config.yaml
hidden_act: "squared_relu"
parallel_block: false
init: "normal"
init_std_o: 0.00645
optimizer: "muon_variant"
learning_rate: 0.00774
decay_shape: "linear"
Each number is 50 + 10 x the weight over its row's rms, rounded and kept within 0 to 99. Layers, rows and columns count from 0. The size before them is the row's rms in percent of the matrix's.

# layer 8 attention output (transposed), 128x128, rms 0.397, rows 43-51,107-115, columns 0-127
084:43 58 57 60 38 39 53 46 44 54 49 44 49 77 52 66 36 75 38 44 59 53 43 58 59 55 42 47 43 52 44 48 72 44 64 47 53 58 29 57 32 54 40 57 50 38 34 56 55 56 52 38 60 65 48 47 48 42 45 51 55 56 59 43 40 41 52 43 64 60 52 58 62 58 51 71 44 51 53 62 58 51 55 61 50 58 35 57 47 37 68 49 64 26 52 66 45 62 47 47 63 48 62 37 52 41 57 55 51 51 45 56 72 58 24 43 55 45 50 60 59 35 65 48 57 59 50 37
107:45 59 53 68 56 54 55 43 41 49 64 42 47 75 43 45 48 50 35 44 51 59 53 46 31 53 57 50 54 48 46 38 28 49 38 62 37 52 37 48 29 53 49 56 44 61 37 43 41 43 62 43 42 60 55 63 45 54 45 62 46 55 53 60 42 35 52 63 48 56 70 56 48 29 53 61 45 68 36 51 36 39 48 56 51 34 33 44 67 52 62 55 29 58 54 36 20 44 45 46 46 42 42 52 38 46 44 64 47 47 30 44 52 46 48 55 46 62 39 43 56 37 64 57 55 42 42 41
090:63 49 57 54 58 52 64 49 49 58 40 41 55 76 62 49 51 71 74 56 54 62 48 43 59 31 48 59 38 31 60 32 37 71 47 49 50 50 43 53 41 50 52 67 56 48 44 57 54 55 53 37 47 57 34 52 42 62 43 41 40 39 51 51 56 44 55 43 47 44 50 46 53 39 62 37 41 42 64 59 70 63 50 55 59 47 56 53 46 37 48 25 59 45 29 41 46 46 56 51 43 51 51 64 47 54 63 46 47 64 74 43 50 46 60 51 59 38 40 60 68 49 42 63 51 47 65 38
096:39 37 61 37 54 40 44 73 52 60 43 52 28 35 24 43 34 47 42 44 43 45 48 48 64 47 52 49 52 33 58 57 61 56 58 60 62 61 32 37 73 56 37 36 41 53 53 61 37 57 43 52 56 48 46 60 45 51 81 26 44 62 45 40 67 52 69 50 48 42 47 46 61 49 57 42 43 41 40 52 54 64 37 52 39 44 59 62 42 51 44 35 39 56 63 45 52 50 60 44 53 42 60 55 43 56 40 33 40 43 54 44 54 62 60 56 55 42 46 47 43 49 53 52 53 47 62 45
088:40 59 48 48 39 40 47 42 46 56 43 51 65 55 53 43 48 31 34 46 70 58 50 50 41 57 38 34 33 42 50 65 30 55 49 56 53 61 55 59 28 25 52 53 42 58 54 60 43 53 42 62 54 62 63 57 41 49 33 61 68 63 52 44 42 44 78 55 56 50 45 31 37 55 47 31 64 64 42 55 35 52 68 62 44 60 45 54 52 32 53 51 40 51 46 54 48 57 49 50 55 59 65 41 53 50 42 44 47 65 48 32 47 54 40 56 39 59 51 56 70 57 60 37 48 50 49 47
094:47 51 45 48 41 56 46 61 41 59 69 43 45 54 55 62 54 69 57 39 49 61 59 51 48 64 45 40 63 49 37 46 38 39 53 41 53 48 50 59 35 54 54 31 48 59 51 45 53 41 41 51 36 46 72 40 29 48 50 45 48 42 54 46 47 33 62 43 72 51 31 43 32 26 32 49 49 50 48 62 60 71 61 57 58 45 52 36 21 56 38 62 55 30 48 66 50 43 52 47 53 39 49 54 39 53 45 47 48 59 65 53 50 53 51 50 47 62 47 46 53 33 59 34 47 42 46 65
094:49 42 46 37 53 36 57 50 65 69 45 46 49 28 50 48 63 37 39 55 46 49 55 39 39 53 63 41 46 45 41 56 64 46 57 43 63 31 51 54 62 53 40 53 52 52 56 49 38 49 46 63 74 43 33 63 62 56 46 27 49 46 55 36 48 47 47 57 40 47 52 56 51 59 50 23 55 46 42 44 64 54 56 45 54 51 60 55 47 38 45 47 64 60 48 36 58 83 31 46 63 44 47 48 51 40 63 54 32 45 32 43 55 56 51 64 51 43 63 43 55 63 31 42 49 40 65 56
093:54 53 52 62 40 43 48 54 57 47 69 56 56 47 59 16 51 50 50 65 40 45 34 49 62 73 46 47 52 66 44 46 48 49 62 46 68 40 56 68 55 62 70 54 50 39 24 48 64 39 51 46 49 37 61 45 37 42 57 42 53 47 37 46 43 38 34 52 28 57 47 49 37 56 46 50 44 60 48 31 62 41 38 36 60 47 49 38 48 53 64 52 36 47 39 44 61 41 41 51 54 54 41 51 39 42 47 62 51 49 48 46 45 61 52 55 59 62 65 35 67 64 48 48 49 66 46 40
090:32 36 36 53 51 39 56 48 37 49 61 58 57 41 38 48 43 52 36 43 54 45 67 55 67 55 57 55 53 48 39 58 48 42 60 59 47 39 48 46 51 36 48 41 41 48 35 51 71 39 49 54 36 68 48 68 56 64 34 52 72 40 31 44 45 60 39 47 41 49 37 56 35 48 46 52 47 64 30 46 58 51 43 43 69 55 35 61 37 65 54 55 46 37 56 34 62 40 27 47 55 53 41 41 44 42 48 61 55 48 64 66 52 53 46 51 45 38 35 42 68 59 40 53 64 52 47 46
118:36 57 50 56 63 64 55 58 52 53 39 48 57 47 29 48 71 59 45 59 33 45 47 28 52 47 45 39 54 60 47 52 43 49 49 54 58 47 50 43 57 50 54 45 41 59 62 46 50 53 40 47 50 38 45 59 52 46 48 50 50 56 58 42 54 69 47 41 58 40 29 53 30 26 52 33 43 64 51 53 42 51 44 38 56 37 45 31 49 55 53 57 55 60 51 39 73 40 50 40 45 43 46 55 60 54 63 43 48 32 41 46 43 40 73 67 39 45 36 44 62 28 40 35 23 44 47 60
109:38 55 36 44 59 46 40 55 65 58 45 61 44 37 60 48 57 36 64 43 40 53 47 59 50 33 48 38 39 58 57 58 57 65 58 49 43 56 45 19 47 40 45 45 56 45 72 51 64 56 27 53 46 49 33 41 42 43 55 42 52 51 37 53 56 64 47 65 41 61 39 40 59 58 34 45 49 41 64 51 53 58 52 33 35 46 67 39 45 49 36 30 55 40 46 57 69 38 50 60 45 40 34 50 63 56 59 45 66 53 47 49 66 49 60 52 43 51 44 63 46 56 40 52 55 46 51 73
110:33 48 53 44 45 41 43 67 51 40 48 59 56 39 59 45 35 41 49 27 58 58 55 61 59 73 41 48 50 46 42 50 51 58 47 55 56 62 60 48 58 62 41 46 51 52 47 21 50 41 43 72 43 50 39 48 52 36 72 61 80 57 46 52 52 60 43 41 65 52 43 68 53 65 58 51 49 48 54 40 44 63 38 56 27 62 44 41 58 59 44 49 60 52 48 40 33 47 57 45 34 61 46 55 53 55 46 58 65 58 48 43 62 41 50 73 49 57 57 47 46 36 46 51 50 67 38 53
104:48 58 55 48 46 52 67 39 52 63 51 41 62 69 64 47 52 53 45 54 52 49 54 71 40 51 45 53 45 50 45 41 46 30 39 38 41 31 55 71 38 43 42 54 55 42 55 49 61 70 47 41 47 70 49 39 45 36 34 57 58 58 50 67 62 61 31 40 42 49 57 65 59 52 50 44 43 55 62 48 35 40 54 58 53 36 38 40 48 72 59 57 46 51 72 55 47 35 44 53 40 59 63 54 56 47 56 67 54 38 31 62 53 51 49 59 38 41 38 59 55 43 52 36 50 54 28 50
111:57 50 85 50 65 53 42 62 50 35 53 53 61 47 52 63 52 45 58 54 34 47 46 44 66 68 58 38 62 58 48 47 53 54 43 39 45 54 47 56 62 57 47 33 69 49 52 39 46 56 52 48 40 54 31 48 58 58 58 60 41 37 52 38 49 71 30 47 60 67 53 61 63 46 37 53 49 45 65 45 54 62 58 37 42 35 52 54 51 57 30 47 45 66 49 49 53 52 46 53 57 45 58 64 47 39 57 61 53 48 51 64 42 45 48 61 56 26 53 42 31 42 69 51 42 53 29 56
107:70 55 57 51 44 76 47 55 62 56 39 55 35 45 65 37 50 34 54 49 31 54 58 41 61 55 43 57 39 61 46 52 40 54 56 54 42 49 56 53 53 38 47 59 47 38 36 52 42 53 37 51 48 48 38 46 46 60 56 65 60 76 54 41 46 39 39 64 43 48 63 62 54 59 54 66 67 50 71 53 60 32 56 44 54 67 63 46 56 55 65 54 49 70 41 54 43 54 53 65 47 57 45 35 62 52 42 52 70 49 54 26 57 58 44 49 63 40 59 69 52 61 55 50 46 46 62 45
114:55 65 39 74 48 55 48 67 50 41 62 56 60 53 54 54 54 46 59 46 58 39 43 57 53 38 54 49 63 48 53 47 34 53 49 58 47 60 53 50 33 36 48 37 47 47 53 67 59 48 53 58 30 48 54 32 36 34 48 60 48 57 44 57 47 52 57 79 65 58 45 35 39 37 50 56 34 62 54 50 39 51 47 51 53 59 50 31 51 68 63 52 47 64 31 42 44 45 56 36 39 22 52 54 47 58 36 51 56 53 56 53 28 59 40 57 52 56 40 55 55 45 38 71 54 63 44 60
104:62 49 40 31 64 62 48 57 56 59 42 43 47 40 53 40 47 62 47 47 53 45 58 64 64 53 45 53 72 37 41 57 49 48 35 56 50 66 60 41 50 38 39 50 48 76 67 57 38 61 54 59 33 61 54 47 56 46 34 57 66 66 39 58 67 54 56 49 63 43 38 34 44 48 36 48 72 36 59 48 46 51 61 42 43 60 61 32 50 52 32 55 57 52 35 53 35 60 57 58 48 52 66 56 38 62 56 51 46 56 38 43 62 40 55 52 48 47 35 46 57 43 66 40 40 35 51 43
112:79 39 65 57 60 52 51 48 43 43 50 48 44 43 63 40 47 42 57 49 43 60 42 46 58 55 41 47 57 46 42 32 53 61 45 38 46 50 62 47 51 61 59 39 64 37 59 53 52 64 50 43 57 43 28 62 28 50 49 48 35 55 55 60 45 49 36 55 57 37 59 31 59 69 36 37 37 45 63 59 33 47 67 54 60 33 45 44 61 40 52 67 53 71 56 72 55 51 68 55 39 61 49 53 46 54 44 56 51 42 31 39 54 50 50 46 53 45 54 39 47 59 59 61 34 43 49 38
# layer 8 attention value, 64x128, rms 0.154, rows 44-51, columns 0-127
110:59 42 41 57 32 56 37 46 42 62 57 51 64 69 47 56 49 50 41 54 66 52 46 72 50 58 45 59 76 69 35 33 41 57 29 38 45 53 43 57 43 28 61 56 56 62 44 44 51 60 51 47 61 43 49 50 44 55 53 54 37 39 55 43 29 63 35 67 58 65 47 64 38 53 48 47 62 57 44 46 63 39 56 42 60 53 47 53 50 50 45 40 35 53 44 66 39 42 60 59 49 55 43 40 36 51 54 67 53 44 75 34 69 42 45 53 60 61 45 53 58 55 50 52 54 51 50 51
104:66 65 47 63 36 50 38 38 38 50 65 49 45 50 53 63 59 36 54 52 38 42 51 23 62 35 46 50 69 56 48 56 36 42 42 49 25 47 61 44 45 43 37 34 46 51 53 49 52 61 40 40 53 40 53 77 55 66 38 47 44 53 57 59 37 42 56 43 40 38 61 56 67 47 50 54 56 42 38 33 53 51 55 43 65 50 44 56 37 38 63 33 46 39 65 39 38 44 33 51 40 61 43 57 60 57 50 44 38 62 50 50 51 50 36 59 50 42 61 56 42 71 52 48 45 41 46 45
097:60 48 46 32 37 30 55 68 41 45 48 55 46 38 51 49 40 58 63 38 40 40 56 46 39 40 42 47 38 44 52 53 54 46 53 57 43 64 48 54 68 62 52 38 53 59 42 65 43 45 38 64 61 66 48 59 47 55 63 45 38 65 62 32 47 24 62 61 48 56 44 37 57 68 55 31 57 51 47 36 45 62 57 56 37 45 52 51 39 47 52 35 57 42 28 67 44 41 61 40 56 53 50 60 34 47 57 45 54 54 48 50 48 66 34 51 78 34 61 47 52 49 56 47 52 50 60 56
101:43 66 41 47 49 42 52 55 46 62 27 44 57 52 65 53 48 33 50 35 53 42 56 50 38 41 52 56 35 59 34 59 43 60 44 39 59 51 64 65 28 52 38 54 41 42 58 47 67 55 33 49 71 47 51 71 33 34 39 47 39 28 47 54 45 43 56 50 38 48 39 40 49 50 68 51 58 46 45 40 57 60 31 49 57 58 51 54 54 67 45 53 44 59 58 45 55 50 66 42 56 45 52 52 55 72 55 56 47 74 54 64 39 51 53 41 52 54 48 57 39 67 59 51 69 51 43 37
100:42 58 63 62 42 49 52 60 40 42 60 61 60 52 40 48 47 58 39 52 55 61 47 37 49 46 50 37 76 69 63 78 52 35 56 52 51 65 55 52 52 52 71 63 38 52 64 56 74 53 50 45 60 53 64 48 33 42 34 55 59 54 45 42 38 51 54 38 52 58 57 35 47 41 41 41 46 56 52 49 62 59 54 47 62 48 37 51 48 52 33 51 63 43 53 68 35 48 42 54 54 38 39 62 40 60 46 45 45 56 28 45 63 44 54 47 42 73 40 33 39 59 57 45 53 41 37 47
104:63 29 28 41 46 50 56 36 50 55 47 56 41 58 64 61 50 47 45 47 41 72 52 58 49 55 58 52 53 51 55 51 51 40 48 51 67 49 41 60 60 40 40 47 49 53 38 49 59 46 38 46 73 41 33 33 60 67 49 38 38 42 56 39 58 49 53 38 44 41 49 46 48 80 60 30 49 27 41 51 52 48 54 50 59 47 57 48 44 39 41 58 61 56 45 51 52 41 50 32 53 46 37 52 53 42 52 27 46 57 39 39 56 34 69 70 27 44 58 58 47 56 49 50 37 45 46 61
095:56 60 44 81 57 50 54 46 49 41 75 64 43 50 39 52 41 48 61 51 50 60 61 48 45 41 52 59 52 53 40 53 69 53 45 43 42 43 52 69 44 46 70 47 53 53 40 38 66 44 62 46 76 68 52 37 59 41 62 41 66 45 64 40 52 50 43 51 36 47 45 58 64 43 61 54 42 68 43 50 51 48 52 48 45 41 44 43 36 48 39 57 64 61 57 48 55 42 40 51 59 44 60 47 84 55 32 60 45 53 42 62 45 49 60 58 57 53 58 50 51 59 43 41 75 41 54 50
104:34 60 50 39 50 56 46 55 66 40 42 67 59 47 44 48 24 58 45 38 59 61 79 59 52 48 52 46 42 68 54 44 42 48 48 48 48 45 56 51 39 61 51 48 52 84 55 29 64 55 58 65 41 74 54 62 60 48 37 45 51 37 26 62 54 40 55 51 45 48 38 67 39 36 62 55 63 32 60 49 36 49 48 52 51 45 45 54 48 48 44 40 46 52 46 60 34 37 37 39 56 44 49 48 47 57 47 54 52 55 53 52 55 34 58 56 39 45 54 49 43 47 50 49 57 35 60 38